config = dict(
    n_layer=13,
    n_kv_head=1,
    head_dim=64,
    d_mlp=2560,
    rope_fraction=1.0,
    attn_scale=0.125,
    tie_embeddings=False,
    beta1=0.93,
    decay_shape='linear',
    doc_mask=True,
    train_tokens=1144000000,
)
Each number is 128 + 32 x the weight over its row's rms, rounded and kept within 0 to 255. Layers, rows and columns count from 0. The size above them is the row's rms in percent of the matrix's.

# layer 10 attention output (transposed), 640x640, rms 0.282, rows 19-36,83-100,147-164,211-228,275-292,339-356,403-420,467-484,530-548,594-612, columns 160-191
size [111 112  99 102 100 109 102 109 105  97 106 109 111 108 103 103 103 102  97  96 100  99 102 106 105 102 107  90 102  91 104 107 109 100 101 102 106 102  98 101 104 106 107 108 101 107  97 108 107 107 103 101 108 102  89  93  85 104  87  91  95  92  89  88  94  98  85 100  82  84 100  96 109 103  95 100  95 106 108  97 102  99  96 104 106 104 101 100 105 100 106  98  99  99 101 103 100 103 105 108  99 101 102  98  95  99 104  96  96 103 104 102 103 108 100 106 100  97  91 100 102 103 107 105 100  99  90  93  97  99  98  89  97  86  91  98  89  92  94  96  93  95  98  97  97  98  96 102  92  86 105 101  97 101 101  99 101 101 104 101  99 100 103  92  90 101 104  94 114  86  90  98 101 107 113  95  90  82 103 107  87  91]
[[ 86 141  89 151 103  96 106 140 145 105 123 129  91 149 142  80 151 108 146 125 155 115 101 145 129 138 154  93 129 141  87 108]
 [143  97 135 132 130 100 115  86 105 148  97  63 113 153 159 172 103 121 113 117 161 103 111 148 111 110 132 115  78 142 119  88]
 [ 97  94 154 106  32 105 170  84 102 159 111 156  80 121 127 148 137 149 103 115 144 148  81 139 127 144 122 151 145 117 158 110]
 [103 167 166 142  71 141 138  86 123  66 148 147 127 150 121 126 154 105 140 165  38 141 149 136 102 128 177 117 175  84 107 169]
 [133 125 187 154 143 140 106 173 159 141 116 164 137 162 174 137 103 118 132 114 114 124 138 144 107 145  75 140 177  57 175  69]
 [118 133 191 177 154 128 137 153 148 129 208 106 185 187 122 182 118 124 136  73 128 122 129 123  79  97  87 142 122 130 135 171]
 [ 96 112  53 147 137 138 164 120 147 148 199 145  87 112  82  71  93 177 121 146 101  96 151  74 102 126 187  99 104 151 135 113]
 [110 107  95 131 167 130 188 146 113 118  85  90 153 133  90 149 113 197  71  70 150 112  98 136 139  86 161 164 135 155 122 157]
 [ 86 101  67 180 151  52 127 130 151 158 115  74  91 112 156  39 115 189 161 139  80 139  99 126 170 144 122 123 105 121 140 120]
 [169 111 112 151  74 161 150 160 133 126 107 132 177 107 102 113 102 137 135 117 153 155 127  91  92 129 135  59 169  67 120 197]
 [173  80  79 181 101  58 107 130 139 146 156 175 122 110 190 117 169 109 147 122 100 136 125 173 114 137 120 120 123 121 115 183]
 [182 143 126 129 116  88 114 140 117 101  73  89 105 199 150 186 148 159 105 191 169 104 155 175 116 121 118  70 147 118 112 147]
 [ 98 105 122 169  92 163 125 163 155 114  59 158 117 148  85 131  59 113 156  72 148 133 108 103 103 177 100 119 149 165 120 125]
 [163 153 101 151 133 103 190 147 119 157 121 108 148 136 118  63 123  91 148  49 124 116 113  94 145 138 194 134 123 150 139 118]
 [130  80 166 206 107 190 148 118 107 146 127 127 132 166 189  80 127 103 112 109 129 138 125 120 135 132 137 192  91 140 149 140]
 [166 133 153  94  84  94  92  98  90 157 133 136  82 104  89  43 168 102 124 105 138 127 141 180  84 136 134 160 111 178 107 151]
 [163 106 135 169 144  66  57 145 145 148 119 151 141 102 136 108  56  94 118 110 114  60  77 122 112 145 124 109 175 176  86 102]
 [115 140 109 123  75 160  90 145  55  93 130 162 123 102 136 162 171 125 104 178 172 145 136 117 154 116 118 140  65 125 137 137]
 [122 131 179 102 143 188 125 105 135 113 116 150 141 122 153  83 119 155  64  87  74 106 152 115 102 139 163  88 114 160 176 122]
 [156 112  70 119 114 162  90 110 112 141 192  93 103 185 189 119 125 109 152 127 144 123 117 167  94 158 130 124 134 149 123 155]
 [150 134 146 172 163 116 117 117 165 131 129 107 160 176 110 100  92 108  88 169 207  26 117 164 213  84 136  86 175 197  95 126]
 [189  69 104  83 128 173 157 206 168 106 161 148 123 123 141 187 120 119 112  95 149 136  68 127 203 114 121 131  76 133 130 164]
 [ 91 138 165 150 183 171  42  83 105 119 130 147 132 120 190  56 167 152 101 122 113 195 151 121 138 131 102 184  77 122  68  82]
 [121 163 139 146  88 143 146 143 131 155 125 113 116  95  97  95 170 123 119 162 108 163 133 140 220  94  75 159 109 145 139 120]
 [158 122 179 101 105 121 158 124 157 162 100 135 136 152 115 164 139 105  92  63 105 143 157 208 148 118 198 128 163 129 147 172]
 [124 121 129 126 110 132 108 181 123  93 174 118  99 126  86  73 115 139 110 138  48 179 105 163 130 178  86 149 149 177 108 170]
 [153 100 149 109 141 126 154 144 134 102 167 175 153 108 151 179 181 128  81 134 160  79 166 133  88 145 107 111 167 171 159 165]
 [ 95 126  98 122 168 138 132 141 152 154 156 121 114 124 143 101  69  90 130 134 113 142 144  87 184 130 121 147  90 124 144 142]
 [153  70 105 164 183 124 196 161  81 159  94 170 144 121 193 112 201 164 152 146 140 127 114 151  54  88 193  95 120 130 153  84]
 [140 154 186 156  77 143 108  94 111  88 154 191 113 160 128 122 116  93  92 128 128 107 106 107  92 106  63 137 217 150 158 137]
 [139  62 159 114 151  98 116 157 174 143 138 174 112  88 172 147 148 165 153 108 157 130 125 177 135 140 166 136 130 118  92 121]
 [149 190 177 167 113 140  75 132 158 152 197  96  76 136 102 119 117 162 134 144 116 106 131 168 103  94 126 157 133 116 105 133]
 [150 149 176 124 142 196 130 122 106 168 180  84  98 124 113  99 113 152 108  94 120  81 215 149 109 140 198 107 149 174 122 137]
 [114 115 122 155 201 139 163 128 133 131 120  95 109 163  90 144  79 161  96 125  46 120 113 130 115 178 162 141 118  91 141  83]
 [121 165 115  86 163 155 122 145 175 154 167 121 165 154 127 153 150 104 130  92 153 175 174 108 135 108  97 126 127  91 146 119]
 [ 95 147 131  86  56  80 137  98 125  99 111 151 167  71 156 124 132 174 149 179 122  89  39 120 121 184 133  97 190 134 108 144]
 [167 121 204 132  96 155 154 132  84 113 118 103 103 163  94 118 131 129 150 142 115  98  88 119 165  84 120 112  96 121  89  36]
 [ 72 131 147 141 105 179  76 154 112  76  89 150  70  62 146 100 128 144  89 132  66 122 173  90 173 145 149 161 133  89 114  85]
 [128 176  77  76 101 168  79 121 142 167 115 145 204 108  61  57 149 158 178 114 123 160 127  93  98 160 103 149 100  88 158 126]
 [153 127 148 106 118 156 106 146 139 169 102 131 141  63 134 187 151 140 119 108 176 199 186 123 135 131 135 165 112 165 183 110]
 [157 131 117 132 142 130 104 147 138  93  78 101 115 155 191  94 134 138 171 175 105 119 120  88 160 146 138 113 116 159 162 138]
 [132 116  80 176 136  95 148  90 141 109 130 103 171 217 163 106 152  48 137 187  87  71 174 150 145 114 124 143 100 140 138 113]
 [146 140 140 199  93 129 138 169 144 136 115  90  55 143 144 162 152 119 119 156 113  96 134 132  95 136 144 153 133 149 150 168]
 [184  87  72 149 138 177 107 174 114 141 158 156 148  81 136 151 125 138 175  90 163 145 102 186 162 104 150 129  39 134  92 164]
 [145 118 160 132 122 188 153 150 154 157 129 157 199 169 113  89 156 137 122 130 118  56  75 103 138 105 137 107 119  63 127 162]
 [103 143 110  71  70 136 124 104 162 138  77 129 126 113  87 128 144 121  99  98  99 115 116 137 122 153  85 157 119 153  94 144]
 [ 83 175 130  86 124 135 191 138 156 141 167 110  51  71 113  94 103 151 151 125 114 106 117 140 153 111 129 115 207 107 115 136]
 [ 80  63 122 145  63 133 175  96 142 114 118  90 172 128 115 153  96 141 120 112  66 157 110 132 131 108 168 104 162 116 113 101]
 [115 151 124 132 130 103 150 117 125  86 158 178 106 112 120 149 123 143 134 166 156 146 113 142  75 109 159 117 117 109 127 114]
 [104 136 142 100 135 208 121 199  94 113 115 152 106  84 119 115  83 153 179 138 166 118 137 141 199 159  86 178  84 137 141 194]
 [111 167 147  87 131 128 149 142 128  93 123 173 127 140 115 140 156 129 127 142 145 117 110  87 193 136  95  56 157 106 146 156]
 [141 126 138 118  85 129 129 144 108 193 161 138 121 170  96  97 100 106 177  93 158  78 151 118  72 154 130  77 155  95 167 132]
 [126 134 124 114  89 155 121 197  61 106 105 142  71 133 125 168 110  45 109 153 156 137  98  85  80  66 142 135 113  87 116 141]
 [112 115  87 115 120 120 150 101 140 154 124 141 131 134 109 141 153  97 102 125 114  81 132  92 107 140 137 106 129 152 175 197]
 [124  94 208 121 154  84 138  60 200 185 134 145 140 190 137 157 145 175 181  67 132 132 107 128 134 144 115 103  85 155 156 151]
 [146  80 135 139  87 160  98  57 168 128 128 146 137 227 129 109 183 121 137 180 121 179 140 178 121 145 115 155 167  88 168 120]
 [133 158 160 124 102 197 163 159 178 124 175 127 120 161 147 101 117 142 147 185 104 141 136  89 107  89 135 145  96 182 118 122]
 [128 117 138 110 103 130 123 168 128 115 146 100 170 181 154 150 124  97 159 136 107 165 110 113  87 123 147 176  90 108 145 108]
 [138  79  93 106 131 172 103 114 120 129 178 123 176 133 131  63 113 107 128  89 174 156 106 121 120 114 167  68  95 154 126 196]
 [ 98 153 153  82 139  11 132  85  95  95 125  93 205 112 117 128 116  99  74 112 108 160 198  84 117  95 121  95 135 102 147 171]
 [152 126 145 127 104 136  88  98 131 166  80 125 110 143 136  92 118 155 119 135 100 151 127 128 131 132 148 106 144  98 157 122]
 [141 110 106 154 113 128 110 112 146 146 151 160 110  93 139 135  92 128  98 164 134 166 112 119  91 105 155 110 168 164  93 170]
 [ 80 138 105 155 144  82 109 130 150 100 151 114 187 111 172  89 133 152 124 144  92 129 156 141 127 165  58 146 107 108 160 100]
 [152 146 156 153 120 168 128 139 127 139 127 147  92  95 182 169 187 129 114  99 128 178  95 132 157  82 123  81 107 178 109 137]
 [121 140 127 142 135 178 150 130 111 176 124 155 114 107 138 110 158 155 130 140 109 165 128 101 139 149 106 130 168 110 167 124]
 [ 86 147  76 144 125 130 114  92 165 156 174 142 148 115 213 123 139 105 115 118 141 155 139 176 173 130 169  94 106  74 134 100]
 [128 118 103 124 127 145  91 108 158 108  93 118  71 128 116 175 199 129 120 160 124 147 132 158 142 124 158 137 174 130 138 161]
 [120 124 109 132 101 135 160 113 149 110 143  97 157 154 118 115 205 151 153 189  79 157 169 160  98 141 129 134 169  93 120 164]
 [151 118 108 146 110 160  82 134 184  93  49 152  95 114  85  74 164 104 127  82 105 120 149 143  20  80 110  88 164 118  75 160]
 [149  97 162 143 124 113 185 118 138 137  94 141 172 159 118 156 131  87 154 184  61 150 112  80 105 104 114 113  93 101 132 128]
 [ 91 177 122 129 151 138 137 160 177 124 100 121 203 108 166 112 142 127  84 166 143 224 119 165 124  78 141  85  98  74 135 167]
 [118 120 130 163 103 111  99 124  90 139 141  66 171 147 136 147  84  66 126 133 169 135 121 157 129 127 104 164 185 162 138 120]
 [124  73 165 121  99 128 152 202 119 147 129 147 128 117 140 114 181  80 131  94 121  80 102 110 158 119 162 172 104  82 148 129]
 [139 122 133 143  97 120 132 168 108 165 107 158 156  74 108 140  91 113 159 132 109 178  82 151 134 123 102 140 159 142 117 141]
 [180 140 114 160 120 173 128 129  72 133  69 104 131  57 135 140 167 153 147 132  96 105 108 183 155 144 130 143 142 153 115  96]
 [ 61 141 127 126  92  62 187 113 110 104 134  68 119 164 100 100  58 107 112 131  78  74  73 155 114  93 127 115 152 133 161 100]
 [123 125 125 134 237 117 156 126 121 106 132 118 205 119 166 199  87 127 132  78 187 153  71 110 161 152 142 168 144 139 118 118]
 [177 146  57 127 122 140 101 117 147 126 137 130 109  59 126 110 142  98 144 135 135 128 126 158 134  99 109 108 195 150 122 189]
 [143 105 119  62 105 106 141  99 118  99 118 135 163 110 151 191 130 111 118 140  52 172 141 133 190 147 171 151 143 120 134 119]
 [143 170 160  86  80 128  75  69 167 123 120  40 152 130 186 111 109 132 117 114 113  86 135 141 160 104 110 126 144 151 130 115]
 [153 130 174 130  94 180 102  94 172 134 147  62 111 180 138 135 153 144  99 102 167 120 123 156  87  89 128 194 163 136  96 121]
 [107 116  64 146 161 121 113 114 151 109  89 116 116 127 130 137  80  95 138 172  90  99 136 167 132 148 172 129 119 110 181  92]
 [103 104 187 120 128 146 136 111 141  80 128  76 115 100 123 112  88 127  86  91 141 177 122  98  84 119 105 159 107 190  93 111]
 [141 123 156 109 101 120 102 107 112 134  91 145 122 101 193 167 150 203 112 150 123 108  86 116 138 194 106 117 129 129  95 137]
 [119 112 147 102 151 173 149  94 130 190  80  55 122 118 101 104 111 166 131 139 182 144 113 114 183 134 122 181 108 101 139 151]
 [163 105 171 129 117 145 172 105 172 137 142  87 161 141 135 131 133 126 114 161 111 170 103  63 116 148 160 199 141 121 104 127]
 [109 102 134 153 158 114 135 109 122 120 135 110 130 147 105 175 106  87  92 155 142 119  23 150 112 176 168 106  77  99 110 107]
 [144  85 119 138 193 142 115 140  95  92  97 144 102 144  73 137 119  98 131 115 132 129 146 115  57 167 159 107 133  80  98 102]
 [125  86 160 133 124 136 149 133 183  70 163 124 132 138  80 180  97 178 119 100 136 124 129 135 168 120 141 138 136 118 103 118]
 [121 131 122 134 137 142 124 142 173 133  90 115 122 134 141 103 136 141 153 113 101 165  57 157 106 153 125 147 114 145  94 114]
 [123 178  86 138 140 130 164  95  53 105 127 144  45  57 185 149 131  95 116 234 112 191 157  66  51 110  74 151 139  78 102 189]
 [143 139 123 112 178  84 107 148 109 191 170 136 100 122 138 147 126 118 144  76 166 121 194  91 156 134 161 131 134 152 141 175]
 [118 137 107 114 139 100 110  90 121  95 162 129 206 175 130 120 130 181 159 106 146  92 145 177 111  91 135 102 102 133  82 124]
 [121 149 106 124 152 155 146  81 128 134 144 123 163 225 149  82 163 114 137 154 147  85 102 108 168 141  65 160 103  77 129 120]
 [ 95  89 106 126 165 110 135 115  79 124 179 103 129 127 104 143 180 136 186 192  82 137 127 145 160 159 193 115 157  96 142 112]
 [125  72 164  87 138 130 164 157 131 143  80 141  33 154 164 148 147 115 129  71 147 148  77 103 203 162 181 103 167  90 106 117]
 [119 127 170  68 126 173 129  95 169  68 136 131 137 149 114 181 143 123 118 128 127 133 129 197 146 163  97 149 154 128 127 130]
 [ 10 113 162 121 151 183 124 122 168 144 142 176 125 174 110 146  97 163  88 157 155 116 121  88  70 168 122 154 146  96 142 121]
 [145 137 138 140  95  90 165 124 128  83 138 143 176 147 141 176 119 136  90  88 115 186 164 159 160 113 161 134  68 141 111  70]
 [130 120 140 132 216 172 130 154 147 165 121 107 114 127 134  58 162  73 196 170 116 117  71 179 163 124 164  99 122  75  64 118]
 [139 180 145  86 130 115  64 163 120 158 151 125 154 123  98 151 104  97 137 104 139 124 160 169 150 128 104 121 115 109  72 107]
 [111 124 203  91 191 142 117 119 141 162 150 144 135 112  93 104 128 130 164 119 161 142 117 106  96  95 141  50  69  80 142 169]
 [122 158 110 155 185 191  63 111 157 184 123 105 112 150 122 138 158 133 100 131 121 159  87 204 108 156 114 156 101 165 100 130]
 [ 81  85 181 107 124 116 122 138  80 122 114 114 135 125 104 144 118 168 122  74 131 118 132 150 147  75 105 129 132 120 103  68]
 [109 113 141 156 136 135 135 165 126 118  97  95 140 112 137 181 139 194 147 130  96  94 156 168  46 151 149 169 175  88 136  86]
 [161 147 114 153 103 141  95 143 161 168 165 124 165 146 190 149  46 122 113 164 132 113  58  94 120 111 160 115  72  73 184 170]
 [136 161  85 138 104 115 118 108 135 120 121 139 142 101  87 147 122 161 127  48 103  76 151 127 115 120 111 122 211 139 153 119]
 [130 125 149 124 117  95 144 146 145 150 143 123 113 167 173  79 117 153 143 124  81 158 163 168 168  74  87 150 149  95 120 125]
 [151 167 114 160 115 165 116  90 136 145  95  89 111 127 166 126 106 113 119 138 133 107 185 141 164 124 144 112 145 117 184 152]
 [143 114 120 169 175  94 135 149 119 114 136 175 142 132  78  94  80 104 108 105 152  61 158 101 158 156 175 183 112 110 172 120]
 [145 119 162  91 130 103  73 189 146 128  73 130  79 165 164 181  80 155 128  79 115 137 136 130  68 153  98 159 145 126  80  86]
 [ 45 129 136 155 124 118  94 155 123 117  99 128  93 134 132 103 130 138 120  96 185  64 208 162  93 126 153 121 146 132 109 131]
 [115 130 109 139 136  60 173  98 137 117 118 135 185 169  63 171 109 143  67 105 161 139  75  82  28 136  95 124  94 132 132 111]
 [116 144 132 100 151 168 146 210 123 148 107 114  73  91 141  93 150 142 145 127 118 136 118 108  70 172 145  44  72 124  88  91]
 [132 136 134 114 175 134 163 147 119  63 134 152 148 127 149 112 181 134 160 193 114 102 151  38 127 143 105  99 175  99  98 151]
 [121 204 169 140 134 124 161 182 128 139 129 116 105 149 173 172 153 123 122 131 149 163 157  79  88 155 141  87  81  51 100 106]
 [ 90 180 132  79 165  84 132 118  62 117 108 127 122  67 102 126  94 120 171 188 139 105 161 126  66 127 105 142 119 160 125  85]
 [121  98  98 107 161 120 116 121 108  41 149  98 139 127  82 134 115 164 131 110 148  17 102 143 110 141 159  86 120 114 130 110]
 [122 162 180 138 121 198 110 116 167  78 135 118 124  85 117 187 139 117 197  97 111 145 114 152 135 109 104 162 109 103 111 160]
 [ 69 110 174 147  95 151 153 162 145 115 110 102 120  75  80 182 121 112 182 107 121 138 149 110  82 156 188  98  85 179 134 108]
 [123 148 170 114  76 128  97 129 141 117 144  66 158 159 113 169 138 146  86 118  78  98 188 117 102 129 133 124 127 132 167 134]
 [101 145 141  96 135 117  91  86 132 114  83 163 125 148 181 133  99 114 123 185 111 105 122  77 155 154 121  98 128 151 113 177]
 [ 97 168  76 129 168 140 170 162 108 121 151 162 138 125 145 147 203 126 142 141 129 176 101 131 154 152 163 143 163 109 169 120]
 [ 92 119  97 151 185 187 154  48 107 101 141 176 107 121  80 113 143 160 105 151 202 124  95 153 133  66 138 137 135  94 110 163]
 [163 123 101 102 139 151 129  85  79 154 106 164 108 159 167 171 127 153 161 176 158 114 142 125 172 103 101  85 131 157 123 189]
 [176  83 182 101 173 180 116  92 139 140 145 116 171 142 174 120 156 176 144 180 134 136 149 133  83 123 126 133 127  56 116  78]
 [ 98 115 196 106 124 105 127 125 118 161 138 150 135  56  80  55 101 135 134 108 126 126  77  99 184 130  25 115 133 128  72 207]
 [154  78 140 128  92 168  93 140 148 149 173  93 143 110 151 184 125 132 167 138 134 190 168 138 116 149 126 112 106 155 116 133]
 [124  84 119 173 132 126 178 155  93 146 160 132  97 149 127 120 159 114 128 135 111 158 123 102 124 144 132  88 111  66 176 139]
 [147  83 180 145 169 116 155 124  96  77 110 117 150 123 154 117 157 140 137 133 141 169  85 123 185 156  64 167  89 162  99  94]
 [112 106 215 119  88 153 114 127 140 178  81 142  64 166 121 159 169 169 120 170  84 117 166 134 132  97 109 150 183 161  99 168]
 [145 167 122 100 142 130 158 153  89 181 145 164 201 136 101 168  80 118 135 136 124 204 135  95 161 130 108 177 109 187 165  85]
 [142 156 131 125 124  86  77 172 121 137 131 125 132 143 102 110  78 126 117 108 135 112 113 165  88 131 106 118 118 124  97  98]
 [153 108 117 149 148  90  93  94  68 112  82  75 139 141  89 103 130 110 155  71  57  77  97 107 169 132 137 112 168 180 190 113]
 [117  77 148  90 130 147  91 110 184 104 108 121 115 173 140 146 108 120 141 148 139 195 169 165 172 121 115 105 177  83 139 125]
 [130 183 120 137 138  59 146 162 135 164 139 152  62 107 127 117  93 129 127 122 120 122 113 105 167 152 159 127  54 104 161 144]
 [161 140  82 136 109  92 115  63  99 103 112 142 159 137 121 123  81 136  16 187 112  93 154  66  70 132 137  97 169 151 154 126]
 [156 206  82 139 127  99 121 130  90 158 100 145 197 183 166  61 150 113  85 122 176 112  98  97 215 112 118 151 121 140 116 122]
 [127 129 134 179 122 125  80 146  90 150 169 149 104 113 160 108 168 132 159  92 174  89 105  65 157 138 162 167 112 159 139 171]
 [148 105  90  90 129 137  72 112 129 184 119 138 119 142  82 131 135  90 152 129 139  86 116 108  92 170 130 106 122 113 116 144]
 [113  59 117  86 109 169 147 112 172 147 122 181  91 165 135  72  73 123 156 147 114  98 117 127 112  94 129  81 114  88 152 141]
 [153 132 132 143  42  73  97 146  99 126 171 176 131 117 215 147 147 130 163  82 121 143 121 127 106 138 161 115 134 113 136 173]
 [159 126  98 123 159 137  95 145 115 134 127 116 105 144 127  76 168 103  93 140 132 191 158 144 104 112 139 126 143  98 142 123]
 [150 123 102 159 137 122 135 117 139 145 140 145 150 127 130 156  90 143 121 120 177 145  95 112 137 109 124  85 137 156 139  88]
 [119 136 151 199 159  94 175 167 183 174  93 118 153  80 185 193 112 117 148 136 138 106 145  91 133 100 209 115 101 140  69 155]
 [145 115  60  77  64  89 158 209 132 142 120  96 121 149 122 123 178 137 177  65 158 159 111 113 120 141  47 130 168 146 105 173]
 [ 69 173 127  72 101 112 121  66 116 109  86  83 126 118 121 117 111 171 144 179 106 141 122 154 193 122 142 173 125 136 101  73]
 [120 106 161 125 112 108 168 137 105  77 176 162  83  87 129 124  62 123  99 103  97 133  85  95  67 109 135 151 120 178 156 193]
 [138 165 135 133 171 112 138 127 156 161 152 128 168  90 135 137 237 140 144 121 177 178 144 123  95 168 135  84 122 117 121  92]
 [160  99  77 142  64 173 168 154  72 137 172  84 105 131 121 113  83 118  81 158 107 127 174 129 177 120 131 149 128  96  96  96]
 [138 102 172 128 123 171 162 102 135 150 132 211 127  52 154 100 131 165 110 152  99 120 113 125 134 100 114 151 151 159 102 138]
 [114 103  91 113 142 103 152 161 103 113 119 131 142  75  84  73 117 126 137 149 125 154  95 153 157 139 146 207 159 181 124  86]
 [143 125 135 120 152 124 226 151 167 119 115 172 147  99  42  96 141 109 143 152  77 163  91 104  59 148 107 166 119 157 172 154]
 [143  72 106 157 112 167 126 144  65 129 159 159 105 111 135 138  92  83 148 120  86 135 147 136 119 156 140 156  70  94 132 131]
 [179 155 192  99 146 132 119  80 173 154 139 144  88 150 104 127 145 178  82  96 172 154 140 126 125 135 174 145  81 190 141  69]
 [180 132 118 111 130 163 106 148 152 133 175 145 191  71 103 115 125 175 108 142 167 142 117 143 147 149 125 147 171 155 132 199]
 [132 137 126 124 148 140 184 166 170 111 201 149  93 159 132 153 118  75 162 141  89 136 156 169 105  89 115 105 143 161 151 106]
 [ 49 105 141 149 142 117 109 140  72 112 133 131 131  94 116  95 133  77 185 150 130 122 131  84 209 129 185 194 147 142 160  94]
 [ 90  42 134 154 122 127 132 131  78  71 191 155 149 138 145 115 184 147  36 153 194 153 113 154 105  86 121 150 116 106 102  86]
 [116 148 126 135 122  99  73  59 166 109 139 183 170 115 130  88  95 129 127 120 126 119 172 122 180 140  89  88 134 136 145 134]
 [142 127 145  82 160 166 130 144 160 163  64 121 102  79 113 178 179 145 101  62 140  90 150  84 133 122 116 128 145 114 118  96]
 [141 178 144 147  86  99 135 158 119 123 143 142 109 112 124 148 159 107 114  69 134  78 158 117 124 176 129 167 111 124 170 106]
 [127 136 115 173 143 117 117  96 125  94 142 135 110 116  90 155  99 100 117 118 157  70 157  66  80 109 140 131 130 152  72 125]
 [132 108 110 133 141 120 141 161 127  92  69 155 144 205  83  94  78 136 143 142 191 125 106 102 147 124 137 147 120 100 136 155]
 [155  91 179  66  76 127  98 123 115 142 130 164 151 132  91 102 123 134 160 161 124 162 117  90 134 139 115 112 121 125  90  91]
 [179  89 160 167  95 140 117 177 143 145 153 183 126 140  51  48 143 106 153 172 126  91 111 127  99  87 112 137 134 115 151 156]
 [ 95 162  93 167 164 123 103 150 155 115 124 127 103 122 149 120 142  55 102 117 116 165 170 122 154 127 104  97 134 149 130 174]
 [109 111 160 206 139 142 124 116 131 173 138 120 135 148  61 123  93 111 190 199  96 128 123 153 101  77 117 127 149 164 115 110]
 [ 64 137 128 116  75 122  83 144 121 117  73 109  96 149 140  76 141 103 124 128 135 113 105 144 138 127 123 119 142 178 109 131]
 [187  97  93 112 145 122 197 124 140  76 105 138 176 101 109 117  75 121 112  94 176  78 117  86 104 142 133 142 111 123 126 121]
 [174 140  76 195 142 127 153 118  84 144 127  74 160 131 135 104 104 189 127 132 145 145 136 131 123 156  63 128 111 121 163 124]
 [127 110 107 134 143 119  65 145 177 183 160  96  80 123 137  69 190 102 147 148 146  82 112 139  51 152 165  97 166 116 143 125]
 [111  98  63 162  95 122 112 188 204  91 155 158 134 201 182 201 187 160 127 128 143  85 144 162  40  86 142 104 179  95 138 134]
 [135 123 128  98 150 125 141 163 141 196 194 132 174 147 146 150 141 154 111 181 113 114 143  88 131 154 120 121 101 106 131 146]
 [118 136 110 122 146 135 120 190 112  84  95  88  88 144 143 145  49 152  79 183  71 107 153  78 151  82 117 196 127 125 156 106]
 [121 131 198 157 143 122 171  93  85 174 111 135 101 122 119  58  98 114 154 134 128 171 106  83 149 147 152 137 120 181  95 120]
 [ 56 125  70 148 117 102 205 127 115  86 173  89  89 108 202 134  92 170  97 156 130 157 146 124 175 170 123 111 106 160 125 130]
 [131 116 135  93 174  93 149 157 166 177 126 173 163 143 164 124 135 139 113 139 146 133 102  93 149 123 132 140 128 144 127 117]
 [176  78 133 105  88 147 155 135 158 152 137 128 160 105 100 104  48 145 162 152 114 119  94  73  99 131  85 116 101 150 102 123]
 [ 94 129  37 172  97 141 125  95 119 102 134 104 131 130 198 149 160 159 122 137 120 166 111 183 141 108  86 102 148 186 140 122]
 [126 151 146 115 150 103 116 128 160  92 118 136 130 129 138  82 130 138 117  55  92 105 173 125 157 175 169  81 139 122 131 123]
 [134 120 138 145 124 140  74 119 130  89 104 111 157 104  91 148 173 135 123  42 124 212 126 139 219 169 163 119 129 140 163 177]]
# layer 10 attention value, 64x640, rms 0.0496, rows 19-36, columns 160-191
size [ 99 100  97 102  99  99 102 100  98  99 100 102  98  99 101  99  99 102]
[[110 134 132 123 128 179 155 106 123 130 175 207 124 128 143 112 135 134 127 130  49 105 131 170 133  75 184 159 161 193 110 152]
 [159 124  96 102 117 178 163 136  74 183 194 107 156  95 153 152 162 104 162 131 113 152  94 176 122 155 123  48 110 186 141 157]
 [186 125 152 210 160 158 155 110 142 154 158 114 145 187 133 153 113  79 132 158 149 102  96 183 139 101 117 146  95 124 117 128]
 [205 110 132  90 143 138  77 118 149 105 152 110  92 148 132 136 140 143 133 109 109 123  19  57  73 122  63 163  79 150 170 125]
 [ 70 166 189 101 151 152 126 103 117 109  78 120 132 106 115 148  99 108 155  97 157 110  87  78 140 118 122 137 159 177  60 123]
 [143 176  87 123  79  56  84 142 112 174 148 130  95 128 106 118  80 135 143 125 174 187 122 103 179 123 163 152 169 127  94 147]
 [ 88 128  97 142 107 107 156 145 122 163 150 152 166 201 116 171 125  76 143  74 117 151 128 176 153 109 127 146 143 127 137 141]
 [129 111 126 125 135 146 107  76 171 127 165 145 160 121 152 103  88  99 144 148  95 122  98  86 125 117 145  76  90 132 133 102]
 [156 154 131 106  90 152 152 122 201 137  96 100 124 110 116 156  92 119  98 111 170 155 102 153 102 145 135 136  68  81 133 140]
 [150 144 173 124 133  83 138 116  98 129 139 125  90 135 139 129 162 134 142 146 138 166  86 117 144 137 125 125 154 198 158 159]
 [128 110  98  92 131 126 116  67 112 104 149 136 107 131 150 150 138 129 117 207 125 166 192 120 133 160 106 122 136 156 110 172]
 [165 177 116 141 121 185 161  81 126 148 146 165 154 104 131  99 158 124 135 135 141 117  74 134 147  69  85 155 128 139 139 102]
 [162 146 155 106 157  67 111  96 158 156 147 164 143  88 149 119 127  75 144 168 141 135 104 198  92 110 147 153  98 145  84  96]
 [163  92 148 114 136 151 114 180 166 125 158 167  62 126 163 137 115 140 131 133 146 133 150 164 180 138 120 150 123 135 137 115]
 [ 97 105 151  51 138 124 126 167  97 161 122 156  89 139 135 153 124 193 146 117 172 105 144 147 136 151 186 135  56 133 143 140]
 [153 114 170 143 152  89 104 148 167  88 163  72 177 167 174 130 137 178 172 147  93  78 135 133 170 123 173  79 112 119 150 108]
 [127 149 122  49  92 156 120 149 127 125 143 130 141 129 164 134 127 136 143  94 132 164 137  68 173  97 162 172 129 130 174 132]
 [154 131 130 136 159 143 131 117 147 150 133 112  81 183 135 126 144 164 126  97  80 155 141 120 190 162  95 153 137 186 138 104]]